Each number is 128 + 32 x the weight over the matrix's rms, rounded and kept within 0 to 255. Layers, rows and columns count from 0. Numbers have three digits each.

# layer 5 MLP down (transposed), 896x224, rms 0.113, rows 740-754, columns 0-223
108081118067123189157153066126113132158092120116131119180101176125142133167102112155130164134097116090146104133158114105127102143137138148080149174145144127111108183102140135094103119073112092138111157130095101111135142127106147137137123135156111150150170138086104144090157130115134146119153130186185137155134147146089116139140094160188156112155139070113106145173127147154160171176140129141109177091140111116158147145154117136146111165089061156064115088096070114176141180148140143150108123060145098114160091114157100117095166122096120159144123164122180109143117066119134144112080161156145173127163107135136143167064085077108115159141125105111150127174108165150103125167109
141127137120170149124087166168136132120134053089133114124129141148142177129112101168182098110122174114110108171141138132187128125125085108132192070105051157166125124118078134116159144129157119168148166124170155090140081094142076093184157064121171180117104125113178076175115119136160135134107137153142106060174122149094176165113103140104115174180142197082172141075142163125109125178137139131130163119095130101141102088167089122114079166091073170194119127131110111096149158119117193120147195178166161103127115106133110139131151166161170119156115150172124056150130222146075098113131137143136143144141129144131165118122127081091185162160108132085107123072136149066144148128148
162108102050193116123146125084152145149138184166137120147118101119097115150154084149145120120183124061149166118114078154147123172145138060156170128170151166121153107116127148147124140078117120127174088115132108111135131118141147100161147120089154080095101117039139139152109121085149133154130121120143164162156145138097132122149125125115153163193141115140095133122128106138076094148181131178124139137149151109089102125142106128108161130047125091209089135133177119138145124156169144117127176124083125141077143161141088135128138095084089106141111129080146111178151096116143101081138165131140129152103096123133148057094115157116156136098136097153139128101170082095118113142124
134128056077148140104124171092204102131083075125150129080111162096155136153151160160124149124170169192055135129160117171136183142213139144159142126133089148173140114078141117098140137063106108121131085130164108111085131087182081109144099128117132057157094039146076079121121131074144160117179118105177131151157177125139127123163174094136126113081101108145090206201106104157097038124096124104069117105155134147131116123139116116138202168142167125137109181112168160142111066130144160156133118163155083156093100109122135119106062112113146176115114116096112085109083119203144167057053126089097196147156098081114147121174141130174083096138161170124120142158105111066064136101129
104101140171156155136089066109144086141163160105126120181151176126078149131073101100126105061153095087171163172225128131127147199196066128098148128134141153148162152159100173091179083113166133155111156137120145137110136096117143115107126120137116138148107146115109115106159156106131098110146143107145157121171148109167136088101119134095090091141119165152116134157164069133126188150116182179136072187156086154102110114146103114107207137131145141162139183133151149154113139132115137165113106105148121108073108148104057166120118098113105111074136186122161100124117121119099151094112158119076102135244168098167148156150135132139129158120095124131131164145132127101132131138061
147180095081152103100100152080229102117096053109075132110123137141120071074165106196118108128234124089149143137112146152212133093093109142165098093106119134153115150115069153151140152160112139129163128162110186083080108127103160138096139091152092046113107134118090114059106112128118140136180139082103102083161188155118115110095164141137076102152093146164098160112118116171144073119197122104105136071087041149113097132105095093128138204120188154129145156182152203156111165109188078111121101138140099136152100071081111097119141107178189172175132140086076169122112124161157046121178179142134219123085109135125059168126160075187083128118133099136097149128066053155115123124155
122018116154143075133164101128121184126129142119132086103130134118116080147096128153152158142072089100108103132094136118146108174091112137135127160106104082123203092162166131148136151100114126085127097142065093069119103154172102114128145087113156079097149133140106109103155158179155131160118140136145172134094129137197085128086183087118131120213159068107095156174131077153108179147161093158118093141079123139137042206098023119109148184151078186123147117091180110131081101131093208150163151097159139115168161110147109122136179191072167160141125190097101110065145190149113125119154045147066174162104157173092134081117116179148158084132144196140175158132172148124144091175136
095175178106116065119145120136175165157147163152143158139067163179097150150171117075084118125114145115128102166132113127170124111113111137141093108139184164191139149174145170122187095140134160154101133111106111142159147108165122116120136125116100200053138165143138210108143124180196145100076157143078108073094088178152132167079102112125072135124108180151103109157164091167160130154167108189131215148134109153119132092112141114085130178117174099080149144102090121091110096112152122123095121143124136103142095149123089093108134118205134081096122142143140131151153130155131123087111126127129064149142094124141141135124158113106061159151127146147173122110131110102194132165160
158148091162108100088139134158142090179112203126117147107131125089112094117089130107172104134129229074165225133158196155105179173129105192139096118104116137098116142092098168198168139150126132128142087129095120136140189202159145083039079090113147052200132189166132131138214133184158158124142115148190051103128182115139131099190050117153156079122156177103168163084123088120163133141124150070167155158165121131154118143131126155102101143080151093141110246128114109135083086148176101073108129132183168138123218093159096095060141117158195128136150152108118093087106150129102034091135112068134065139148138108172129140147075226121079087155145119082083170123151154108128116087139
131136102170145113116134131120100194155122097124120151126104162192136122138085104156149124132127113132161171082140120115146146145092126102155122046097083054128085141156140098186194135131122163155037072122123105125187135153092148100159125100165106102218158115140127149124135134126069148084102174196112151178138125137117185081117086110180104155173078196159159108101164099176059158160163149120081107081106064109135148060064100099171152136101139078112179135143128069029104057126113138121166116173175179133113151051158040123138087136108119128161093087116122167143078090102117089080128124056106134137037114118123157127190148186192197089174116133131107156072163077132077082171085
205144154134111113181159146144084119132156083117135091168136155155106065104086086121138143187115146189117173072167108099165174082070125131085104119125127149112164075102078150171193120113107140094101144095149130134116134094065125105166112080184166076114144076149170201084106146111121070063181164179141146129123108099136105107153116136121083132134096116138167109089128111174134200127179123142169074134143139107157162168173099117153116118125096107091181105169129120140107147112103094106173129110181112093083170108059090173105162144081144146120140111100109084147120114103073121068129102133104144100097129124098151126127141075173113175141158106118157086067099171096105154113115
159105099135168088153155063144196104164163088063159161062124144137121098096129155124197124129142135148142162044110126125171166152157182148151149113171111172160140124112134111164135134083136108158177148105099164129101206072078150152132146129123103118100108134133072191118112159183080129076111154116165163116126114138149132168168118143127163119128118121095125094194085154140142136126155158102191156146114201060163077110153176115114158101126160114119095130164084150213125112166105137177071091070139147119105127157126085150098102094085187183112157187134131140103091122163152129120133179105132045147155143122135148134112136130132167110075204089158145067114157113082108172056105
151148121092153114166131122138099082134105045153120092108123168158179110152097057167133108176081137111093119086148189091171068199119119142200119080124131140132127126138162150122134194118124137095126162120150100134090112152159099142161166134079137136124143118207113123114116115172150220119142147152087103117131090083140133158199040106158084068099109149100162085059101178134104139105063152138135166074156140093149153125125129092138155097077115065117125135096105164146150052121143136111095120129118132122172165135113111136148140106164171139131108164140107154113098155097135188137137115181151070088091172140121108095156149128129101104130107088045158125134161114105053123176142
070140084128128135132185081124101119131124114127116142121067075115142138091161155140130059119119092158122105081088103156164149184108130140120089118168144136133141109107122125148126165150098147092084118107125133122129079116142152101183123122092081156171199152116141117092141130123163168198111105105161114148108140112126165114186104098145147166115084085119071099120084136133170168156119111144102071077172145134131145160160134117071106075186115173111165077209072126177154106158144122094098150106131099156122087087099179110117109131135151089114117193100126147132151167146158077188118145202064091111130126131169161131139136102082120078104155098075125130100198116106117118115150
152103109098135139088124189133133110137140118134151161115113146138140100157176093225152181120120168087117139076088097146056106084144152111135156090159161067136097091175161141176101095179079135159073091090167039172178116126124108100104058141062122129146159090131123120141111176150127146100131092144155123147079120109141099135182123134092090167135192189119123101126158160150154136135126138079116114103195102066059083134170142134162090155097135101134108179178153111093113132127082137123149122161131122168150127133137131109166152116137146084149085107075168114216148083113148113103159152167100209129157140097117123114151088092126106072087151112123154162138107127097106158106124
# layer 5 MLP up, 896x224, rms 0.122, rows 741-754, columns 0-223
154097121121123128096134116169131158106163143083109078149110152126106074132116101137169097091135138127159133121087178129142145109098062135063120090151119138082195181068109125151104099097148189094107115225104144123105142152179103120120140132176155153163093129085080151064106142087154175113082139159121150144139081116233086139083109148124086120092101151170107139142086130169103071133139150138134138086123129140058040153184157140120196113119113121086149119096119154163147091108091171183120101112191139153179082092099114163111137128124146115110079116150121107163152173113178152125172149106086115120133125145121101131095144174128089101139128169118137140146139169177073124112152
104101144091180123135117142112112138100160148110080099137125126116113125150134161092130156158183138090151119159127134166132126097129096201123089147078107125085132084122131115114125102172108120118083180176187124090179169124154115120156088100149066153108163138133037158145134115143107112111103121116176140183123074142115133129109147146169085128086089101157127122128102123099159237136122153156129144211138113115084107105098131151123109127104188051115143082132139112079171137152131122083167176115088110136111136193117135083144121109077088095163138117137156100106126110095111121131145154143144133091132129180089044106159115102111162126168106144159122175127172185107128197169113
182097093108116145106166176084098118120135183131152112138141049119145055126105158126060169184121140112152068079130112177113131103129119167108146125128209144145124084152136130101189129072077103106137211130125168094141125138121199108089154234152145038118082168127115155104122069077141181188137076108108143124152177133069107138115199113086108121115132095140123110124104095151124064145081167154159110121147124166135096159172112125134180178128198113116122109153105133145116106140121140096134150193127147146157130126177109165094137136141128071151127137110090154148206088134070115144107168156139146119187096079123154099190147125126092099103077186128118089111137150120171121124178
121107175168068209151144148176106111099108087115126122138102115105160099122149126087162103123112184137128138162112035166183124176189134120064107138104125104147159182122109115061152080078140083159107174162102103033119131129107120122118068113125110143108112132104142180123103130075160117118092106146115168128082169140215161140112146116129113120119122137183107113113113090126119116146110116133110135100135127126183104096161124155164134156169134178099117061104124163160145087168108129083151137125174080123158164152148154189121075115111125078135148149090113173124156115128118152060169140099122143173148162146168098102128181124186106095206102078151130115114125138119149166169124
184151063155151169189173233090056121124120093122186126166137112131127110116119153154198114165091102114163129120088100111111122107186139088089149158128188181187134121226110028115151089099138102058185147074134109106101146066124108149146156153178118138103132120150063096137090177036150161112131183091105148159071075129060130125084175115123104155133163099067102207122067150197136143098143113131100099149162040110168105170098158165145119113035142126117115137128125132110113108118100117167102135073151095168077088220193221171126170109147156111182146068126133148081109124087097099114133117212082194102114126148155135094124101158099166077128039146147156037133209134157079199137099
132136132080107110174132155154094126121137203115132077134079103118054080151078141133202191167137146085166094159114090043138142124116088092154152161096097120108131117164114118106183126113114162136150078146083117093190175076057090133098119102131156079152154137147164098132110098152147161170157207137096149076097152179131101113118151106135165098132115132080128182110150157156180123115153156130153114192089120130124128173066108142098118107152147161129133132118114121120132142138135101137200094093077132175167125161078140087139153134146165161096145173130179139115175081090176147069141116180131128149119184131145048112088144129177102069094094137142062098123117134144111148097107
119162100149096131137118139095096057137145168145147136121127120095095093117106123129154101162168130099219121129141104124162097148130152131088150191128106170106175127148130172161115134161059079135141135156117119138054146144095139192133136115061201067131143107159149166100149139099114063090158131118092124139091097167124079072097156122171165163140173120087145130124105076134176106105180122091107146059129113136135147122113139114122148151085102188090101122126100147149130159174103150099121137125133114137121126156126149169103131075163119118137073080193098067128174106139151157097064130134143148096077108155146171116126155102139086128164091154084092073125137131135135180184069
157187138127123157105140148085141105124164134190098136194077128142133121138168120151211160096098200110101122207139094089157103076086115152138117088132184149117104105157085139132124129134130164095173060171138100124137142111088083108072140095145135095130131056150109046110126128159147132085153175116128110083144082158168109084164140164139089175160093053151102165161167174178153140140139134109102136122115038093151062137055125145089088149149176107140139136146202116149097144114177144152168113161086085160113113159209086138146174139161212092153153105090109136169093116135115061132167133112087143136094103161164078101151124122106117119133168109112122144147123152157083227140096
127124119143157184077121090184115111170104109109098123111119156128143156215051053168143213115100136152142098125129133157090134109104109065122131121072124043068123137072140148160084113146096185147125121115174113094173149131112166091107190115118105122198117152154201127066094168132124124107136157125148118159106106091098115095193164167094099148118131106072136124110137132107097119084146187073097128115215189094145168144145127130127155148132114104115150135165134205077153110139165153095092126097111046173146145103110168157044158037124086141178151133095120255120114123166057147102195129129179185133087145165098166160061171172132132064120110165084157096089076115151138088129065
138128155111088124195151117082091169128164130096139106122152123172116111117135114140156093144158188211101099101192162078118141114151078087182155125144123078129132165148084141170117073118125109108099138118120109187158137088174126125114157125143150153044134095115099179111082147106127145141104157177118064073129108148114041125107123135074148121129178145137071183130108194196191091090143098201124150106146237095132133117105124122116087114131090123139154114153118097151132126116134128205133137075162139201180164125121146079063155164094180165118145174151145126086142172170164156123098090087054115160092166102205106112102131099117190120147116107098109184089122142124126136100157
110115177155175169071141178108125160119129185103071139106111137117068146106141047151122109133110158122083123146128131103138104141132150132102134112084141111119101116093183160081132147121100145199160169155100131161141125116118158125153185179146153149150143178137135146174193133149120092151179113159103081138104174105124087141141153089136078109164150119204150137111165107136100123098099096098108156111127154131092085108126157124079061143164115064110068132113125172073110168144175082114111095119113149111127150115158137209089128127103083146086113116184124069189158116178144141084128098106111127129108151138151134101154087123117166102145095111145141144118130124090134092144146
126150106134130143066104123119101163112115122142091151070075140151135173173188107086108068084186135136141137153185144112132097072134095072130131137139136124081187085106125147146143060118150175145231102144084159120163099084125114144124147128086165084109131154164159083176126111083116113196101143080077191102127151126106137114150129116021119169199134114164158146148141132073111111138107172087113112141149120111138119174139118156114072106089077169118098114143113141137166073066203069133157115137106100073127139186165142130081104118090084141084194157138185155143153084120134090146106121166154187109111080126162114159218150046125138163059129133125092176129133156123182178101156
108133114146136182086160107125127100139168165188140130129157122123130145098135110156082076143072117182155137109149142119095126114109141159096084100085132072115106163116155116122122136075123099098126124142130064142148097106106113107109144139131101168179164130109184122153114166090123096178109120121171102120088125111165180109129158125132124137156129158130153092142175106070077172076122115089140131137150183177127126108148130099128120107154129110115137151195095101059118067109117112194119133132117170138138135146099148174095136118140107087094153105185146138143138129121120142157098064129162141166093132150104120117115105127074197104155152144148136084118090198106135153147162
116143110132082107128057130114166126124144078128166105154106142165172141109118046132149150099114138143137169169147086137115143148132088083133139138151153053181098147090197086165093103134090128206141164186138107119159147121152194046099157141119105158141129150144152147125080149178112179102138136148116133084074104087137117117089123106137108161164163156114117132119086145189163112092122102114122143111113133044155176114135130079114099156087165096125145087146093100127152117092144049123078138154100094158149121170111153094101129099123128111224109113082084157160127150129140133102092070182104088118154168095114088090165127133135069152074177171128103129097106102107153161081077